python train.py --num_attention_heads=3 --bias="all" --init_std_down=0.0972 --schedule="wsd" --doc_mask=true --z_loss=1e-05 --dataset="wikipedia_en"
Each number is 128 + 24 x the weight over its row's rms, rounded and kept within 0 to 255. Layers, rows and columns count from 0. Numbers have three digits each. The size before them is the row's rms in percent of the matrix's.

# layer 12 attention query, 96x96, rms 0.0689, rows 0-31, columns 0-95
128:099141095118137083104140127098130087094115115130149082085145103093127100107132100144144106145103091116113128095117082091074115111129100119115115122098129140077121123159123094095155128085128157166107085121139142117107138106124121105103122117095112111109115105134154115104163135108093113151
120:141146110130101106163074141101081149136168109125096110104113101166110156127198125129150125160120093138097153092145144122139149155137143102112145129146106127107145106125123160133142122151104131160124135132096104104106145116139119119110104175106123095108092192163167135129158134129150115111
115:149125099154154140177125093173140149152133142108157152124174077117129123124126136092155129131158142104099152140133130155092142101109126101118162136125127104097136139164141144136106121120115145121142144202164169099189144135108126115137181180118120137130108141106136139122138152125138114097
151:117101092119118117093094096135115085080109099127123128138121113107139140105115094107140086126127141117101108106123104077117121155099106122110147140118100095111117093117099087118114113122096071116114128108097092115097100137186098136138099116118108153111121111096105082084111138129100112129
121:177116157125135126111154143133114116131108193073160137118146146149125140126137123112069116155112134134105149064118130133133131082081133140140133114165130101129161121149115150138111127132132144126150121144118114162124122106177154093122153131077137154109132134120126089166151138162129176166
120:135094122136137117128107139134120119117168150145159170104104133120114105131112140126131145111172121084123143117133079141135176113131167138130091095129140131114157067106075180103153132130133094153126175146130089126092095084126132162085152086133110117123155124125145124095151141134130119141
118:110110092124149106132136147129122157136103134141121131120121169128091123137130081077149120117177124121079140098121111148102087142104121092102130117114121100129096158134108142144145107106137118097108135071115131108073162102122165113090091133148108139135094097126088098148163112132137123081
121:173128126144172111099173121128118118123085124169201148143113150126187138110140158151085097122134101118153143131149165133126181145110157124118158114124110165157138120131141150145166106110157128151113116133142108108149160132103139163113101163149140127132118133155145111139104166142158126115
120:145108142140164137127143155106141058165162139137102134137119130104139089127085164132114167151114144171113147118134160136135104167135120129122113131117161141103114107153166152154147134157107140103161141130106140121133167136157116172163122116134130160163160171138139104119168176099161112139
111:118147131105066124106148142163109111117121078133144122155127151130097115120138127113133169192148136118145106130161146175134151125119122140097136103109182111109094079139143173152109163144140105138095121145169134138131159136112159109092116144109152121085144152135091128134126091104127127160
114:170162124099119078137106080109112148103102114123120145138125137125142074129119116154140107068123140119094148136122155109127171113144172133102094149118128159137085100160134152137117102114101126113163148131162093152153159129143100134138141111112134118112130071141099104160162145133142170122
143:138108149093091085104136115123142114127121089141101101109122100113093125095095129107085139119101102092132141115104116137093107102104089102106127089092093109096166130121101126137086100107101114125113146104156095115116120126109118123110102103136080122119111107100146087150101096115116104081
119:102138086147122128133109092128121139136103153141086132148100139093161175140177125100117128118131133112189149047107123131142128107103072150147113102133108132109091120155121129069095139120104140123095077111114100125127133112112105100121123107101119134128144101107127131123140141092122142136
118:141118128132124111084097131122121155162121134132158139096125102129121100131100111086116114136103128126139135132116159127126123158122133134146143067175108154103142180196151090082165151106095120098106132115122111111123134155126124084094105121141116124073160106107117118119154118114085109164
116:139131120144158134068098117122127146071126114114120153139167107086130115144171135115116145118123170173130115136097133119147118109163103141122125126149123111100124148101110139083108087126114121136150164099161115156146147124106170155090111153149106120168136157152132077148087158106102144150
121:138153159122149109152124142165152118146135143145131129125159161115102152136110130123143097116183104121154125144140178107119150142183101144177128157158113130117109115135152153140127178140110147135149126173146118141133109115190160153148098183124131164104140149138144128167133160128109167157
114:134115166161156123143096112103143084095141105156082114143132188129100140120124120140118158119151156135130133130188117123101150094139120099108124080161162160140153175114146113131154129109123124125106142161134144137151160144129099122138140122131131152150106130140101139146101119135173169195
130:166128094155124150135184120151091150137156124152141127117127110131106156188123146140119132152177120137156136139163187117135147135134142169107120153137128124105152157142128147105164117137126158116171154149140142171095151147110111136172135154151164151173122124078152158139158129147125122135
117:179157144123178133123118103134128145128093145188132119141095145127146110155123128176112166166151117156113100126144148104148121129136075108115148112138150159104126147096093134162106128145114103139115103159121126096109131110121145124118173140100150135107120113158126132077189119146082111112
121:104097118160102084098132073141105113136108120153121102082122108108151135173109097093099138137110124122105143144079107156168118104129132088143111107126148104135094092072137129164119128118157132139149092103094128090116118118143118134093109135126133136136146152166143135167119136115076111132
109:131146134141146139138139126086146146115127118124106096121092121113105117117096173071122138176130123118110171093149124144172117179165142117167138143123143153142093123137112100102121099135156144109143137160202174106129111101128133146114115140102107143079108127099098148150131136161115148144
116:104125166143152138080161143135130136115148148139106144104128154132165131125164151137169145129133132089164144087172168107155129110141167155103116157129153123097144149105150112164110142149100104106133138142147157150145104187161113120095129132147107124121116148128174144145201131114136118117
107:118113190100127127184153096121096122101162121132158144114123123141134115085141123096148144128143130142134142115126148119142122162159097110119169150148128079160106168099134125110130150089070192122122159148146122128138150106129125108098160095125173133153148138120123095138108106116121148095
138:113155132130149137124152142150154149097144140131148113142109100120152163159151120160164151155139131171140171153180135181133175170119136147177153113170146137162161131125136131170141133132150161132168135133140126169137154139138137174170132139144118168150157121152147124112164131152132140125
130:133121134164150157186134123079161146129097127159157137104161124181144144144137140130117168163143114130149109158134101179121144115157145161108155164117160145121141139170123116156111132142133107144130126150156104149127156138134145153158134123131156146113142173153133147153146162140139196092
106:135138151129123126128116100095079097096142127145147115129154137113127134092116129113105138119143125125110144125170119172129094103122109143135100123072128134130116122125110147109106112081124131117119148112101166161141092152097119129136059177070089095086164103121156151097130115143133090145
127:154157132121153113165137138154154147151119129146107166131126112130133133089137166119145156154137161145095160130121147151127174086169119165118158132132161143138161135141120149122165159165166125145117134115126164167143108116178139161131090133119153173171113080146149121162117108115131092118
119:145134134111143165132087132137137146122187124111167085102140144136162117130108096097127152134118083159183129122102129176157127114163140139116101116133126138093144093120118160184136114113119107119101109162138105158111157117144130080097106141124136125133110088085113138144098166154124112113
117:093104132102134136140133136128127084127077126164160141170118108133144155143143139119168135143092117140095094111115151155116115114158083143113137110121125134165141076119112131122152090121115140075118131113130109140133100138124136152089145134158119158085087124117177193142150111120175136143
116:106140123156156153125129155139115093146148091181175142113117133149119131104172116160116125101141139146113100114067105175115120125126142098173127172166132131114126119146153114162115132162100153150152145136148139154122151076110131130124112117121103130111172091136134136124109099175163106151
115:116089138144141092096146105108153173134156103146122144113105130184138124143116145107087091097128155159128110119176093154161092130140108147122157136098091178116121084174140130174128143111144139137146133110157144145110143114147117152115150149104148119114089155136139109109170113092134130144
114:119133155116101116123152130131197082108127099164105146091118147136118145131146124120156158070113123142113177159103162088135107135107140148146138102138144127143132094143107114102095080148128098132083132136132127105105135135151135101133106134101159092161130130105084166144178135123110109144
# layer 12 attention key, 96x96, rms 0.0678, rows 0-31, columns 0-95
118:138097094127130189123136143136130151146134140078152119132134179174103149091147154142133112138147160116132133139120115105104125118099092171091110154139126097152118152144126132110144103115135147191112121147136107083158119111125134150105142151098143165095104144135153164149116103152073121105
121:124115126134104122122114103093140162126152128145157164126163155174107096181106117129136072115122126161105157134115159177071124145108170098147122108161154132144093138133120129116098129119120145162107159090108094156119115107162119108134144143112127151109119161119112112161118159161088119105
114:108147144110107142119101126148098146140130083111126135127118127091137085157113128109110148122149099114142165146130160142107114190094122104078125145141098115155129081109144125142104159114176131144134102139129142123152076168115109114135141127095166140122143143132193105107120086106164102111
118:152064130155126166119147063139137131159149127126112109135139158101171089111114152092151120141099147092153081115133113157121125129156126123172140106156147118144158095140104114149124145100126144180108141137134147117124155117107099180121088152164091103134105133139133144158143144118114132122
122:153098154101138158142143134117140156124109117142114134117118138125165118147143103123097151066119126091093103129082173128143144130084125152131139141096158143110112109072099087102114140175140171106153128147139132115137141161137146131124124124108111154141042132143149141139097137142107132155
126:116144146144151118098117133121164088165142125138123110063138116109164169118138078162141141128137122121107105139124099169127161157101147139106117147151164152148134123121126178126123191117116109103128114148133105140150104075120133163141144121099129102123085150095130125153093142152127142080
114:139139125144171117107132123141088123099157132127141156094104149120144117134148141108166115179101094149101122111126150165118140123085107107081126125084131161141072128139130132131147130093183121129150135137187114126110133098087155082126150097167085122141114139137132154148160110126128137147
121:159124136123142086129115188123140136097171108108142154155141122111118151132094122163148154106131131079145091135132165111101147142095146111109153118089118141105134147122117113163135129092097131161102133158115143109129123099122094100129096137157155085154141182104144173096127130149115178131
117:170114115124147139125158119130106157148124132132146093079117121122178104109104125108091129150159142119146152125104127112129141125126148093155147115112134126094139138090108135103111150135080160116101107105134135169105130111078129171150166162111162151114142171187082178110133112142127124117
110:150122120117143132127153142150124100144133075123123143149119134150115164151138138169184144123135113124160139129162125139144145138082169138119127148141149124086128100120146148081131122151138142056120141088156135114163139085138126164088100104105130133113123179132133097153128109070122122166
122:114142152112066110080113081138100143157102122125117149136141132105115131084134145105128144121119132129094140148147138103099144161114149126125121144110136138143143137146124113127142112163111151118140100162084152161137140136115130122117088069142095060118110151157099166146102079170134136100
122:126138154126123101131101155108134144106126110119072122103102131134127132064103142130134120133153158117131097123132170116129124125069107137104153060162142110155106116150165133154117117179165142129088123120139113155148112117098127146177132074135125115137116095154113100101145113109149153159
117:145140090115121134113171147073146100143139157131134130137098179102093132099144125083132168118100129081133150140100141144116095118138167167142172133139122167115123138166117091110133155129143142125145110141088095137159145098127164114130136153119097163136166136115162118156088115131111111151
118:115130168164140168135135128119093112125108104121149117100097141170118114105128119112125177150136161133121137179143149126114172097074167121130137105132107150107102139134103113130111141135111127150195129162113118080145150138148109173132122115153133184114120093109127166099137116092124154141
112:202115147100134103103149171117133159156111135093154127148123105109151135135121113095095151144135120147075134153119119106125127122118102152143116114155164146129111101199117176146118112090133138109146090106095132120133108124142117139075095136131119126122135129141088083108130108130155155161
110:133123148111116141108192119139115133146126123169100106149175129102114138114093137114138131075166116120116127196102111151125127105140133117136118137173112151108102128072142135114130120117123153121119141133205109145101150142096145140075120128161127147095156098133134126100086132129130143104
116:118106115112150115150105101126133111100137118149114126142138108081086136133159112091105125157112106133080144162126104072161161133120132150125184124225139122112160109130140119104127110127130115107100139113130115120116156120103104106122148129106136135113093146158131173102150086107131107152
117:124143167166134113091127139150169133085072092145179113124124154104116171182101140139149124147184134114136132081138151145116098150157138140087111093154137080132124149131113125121102135118136161137154091143117118141143164110126129137129118142171118135095137118107128152120138122149156085119
120:111124104126132172137103115120117150099129094114116151148163161125125126137154124184101149111149098130137113118109112098082092143125119102123112146151127208075118093135129111128162156121097107169167117153142138139135155087141173149151124135132147101105123136131112107128156079134098113143
120:148169105106144103159146094154126116117098097129130129152112144141156080135129127118147129157158138107145095138093152167137089107105074137157090065127150165120148162138125120098147140116119100111145177125108142139135096086124115120121136156115164116133139106146131116172092128164104151122
113:141085095157128108106117133146115113074124124138123165153132105175149159113138167137121113176137132129158161125100105127111136162092126122119126140144097139154092121105140108124172150155144135115152149115111156130104109160096137168118136144098079147139151089137109110111047125127134146119
113:131134125128180106089115130093136140118133099123122093118106156096107102110130139126122101091176098154140177143112133162161100134163168140103130099125174133134127119109142105159147107136090132161114146135159142085124122170176123150115137144073078118112146139145093135135113136150121161126
109:110097158131147098140130106095113170130088128141184195129075136137137110127127109076104158104154108140138133125126130094152109175146129166112142142152118120115109137120126171122156086115154115142140158108147092117115136114125120164144128073130145108165143146113163126095114123112134114098
122:098136155087133134137098144145127122090095149119118136149141156094166107135126118159097129117070192111155095133145136148130161101132128137106104142141137132154153101156113113157131126056100114110130124093171148118103139105119144123127099151123115169131163157119099155098118114116099123087
117:140123128114106140198132158133153169131122152151116141096181101098068131124141152135099136149131122104170163107134108175103118167091096124118141163137129146147091109121098118163159095141112074096127107118143132123156152136128097125137103117129151135147146125167121134169123122125156141130
107:144141192138112129153120135100090107098150115095100123143163140153120155112140173157142138125133125143105134116104164099149079130138151165131097134150145098138136139082152170131074142112154105094113148098094153113153129101093141139172101167121096163114127144127130134116121093135138146118
122:108127140098178158132155162144103160149146104142120142135116073082150145097130139144159110090135142150103115113139123148140173121138116137102134106136151142128116139154150104138140144155155142131098155152100136120118112108097119134165106145165112190124088150108121089124111057099149125104
120:096127130082140142139169098136185137096118076163132153073142105143120157096108134145079148135117130178128164107134173138117105165105126134124104099109109163088114150132145136163110142093121151099108121145141131127152106129124138142098101116091123121122104118126153150143137164097118111151
117:191135119136107174143103154119119126108131104150149140122108128163092129146156122136147161091120106121121076147169119148139105134169104116118130105127122132145108079157166109170134115115103147083093143165098119094107092117087122148107177162134118113158124155145115119133114096123118130113
117:116104131144139154100137118131130082137150112086134146097138136125117168144131109143079120114086119122106084113120155144104114096118106107169130149170080100137151145156157159127120102156163125089157142120175134095085093113128126102152099107115151147147130133125127181148150107164156144130
120:134086137137117084123110105132137127146115109125141061121124146119135109129136131144122108101134189162123159172131114174147099130087116146128130166112086163159103115082125128154187104125098152124123106112107135164145122096114143139133127167152125146118121138123132144123165122178145171154
112:140116162120150068123115101159150152150122122129119130093150143135117138107139115109145115111139164087150186172157113069130111092138095099126155146097142156128106135146157080088115161104135101111139159106137112110100120134163118124122136163132091116149150139143100131109121119102137073131
# layer 12 attention value, 96x96, rms 0.0674, rows 0-1, columns 0-95
118:166150140123164149140123139095102106124103148124090121156138152142122131116116115140127083096147126106116175145146092164133089190131150117145146103123132134112134148108190135133080110105122132116139090130156122156158124108165140102110113113153094103166127143106127155133095087108106151086
111:156127150141156129120152134123126123079096131119148120102095147091135090125121128101188128109128151124149139122124154133080099109152081108140099152126135114138137159131102135162109140127138103129094118119148097148166149122123109090115092069105144163098115148157116125128133154142116137209
# layer 12 attention output (transposed), 96x96, rms 0.0842, rows 0-1, columns 0-95
129:102177153099163100099137127137118120122116110132169137105119112134177131115140128204133134149141119119143090114125181126095149127049135124100138124110092137137096122102125161166124185126134106104141107158137168149133105120125129127149122119100136136120148156127138167092116115132144153117
108:112158097085138135117134158144117108082135134173072137121170088059107141130142142142135109150089111161175119091131128120165136137148148139124145102137133113108124103122117130129176115148118130130100130107117115168140138150107154127134125130141124109154153167151100081126141136099153103181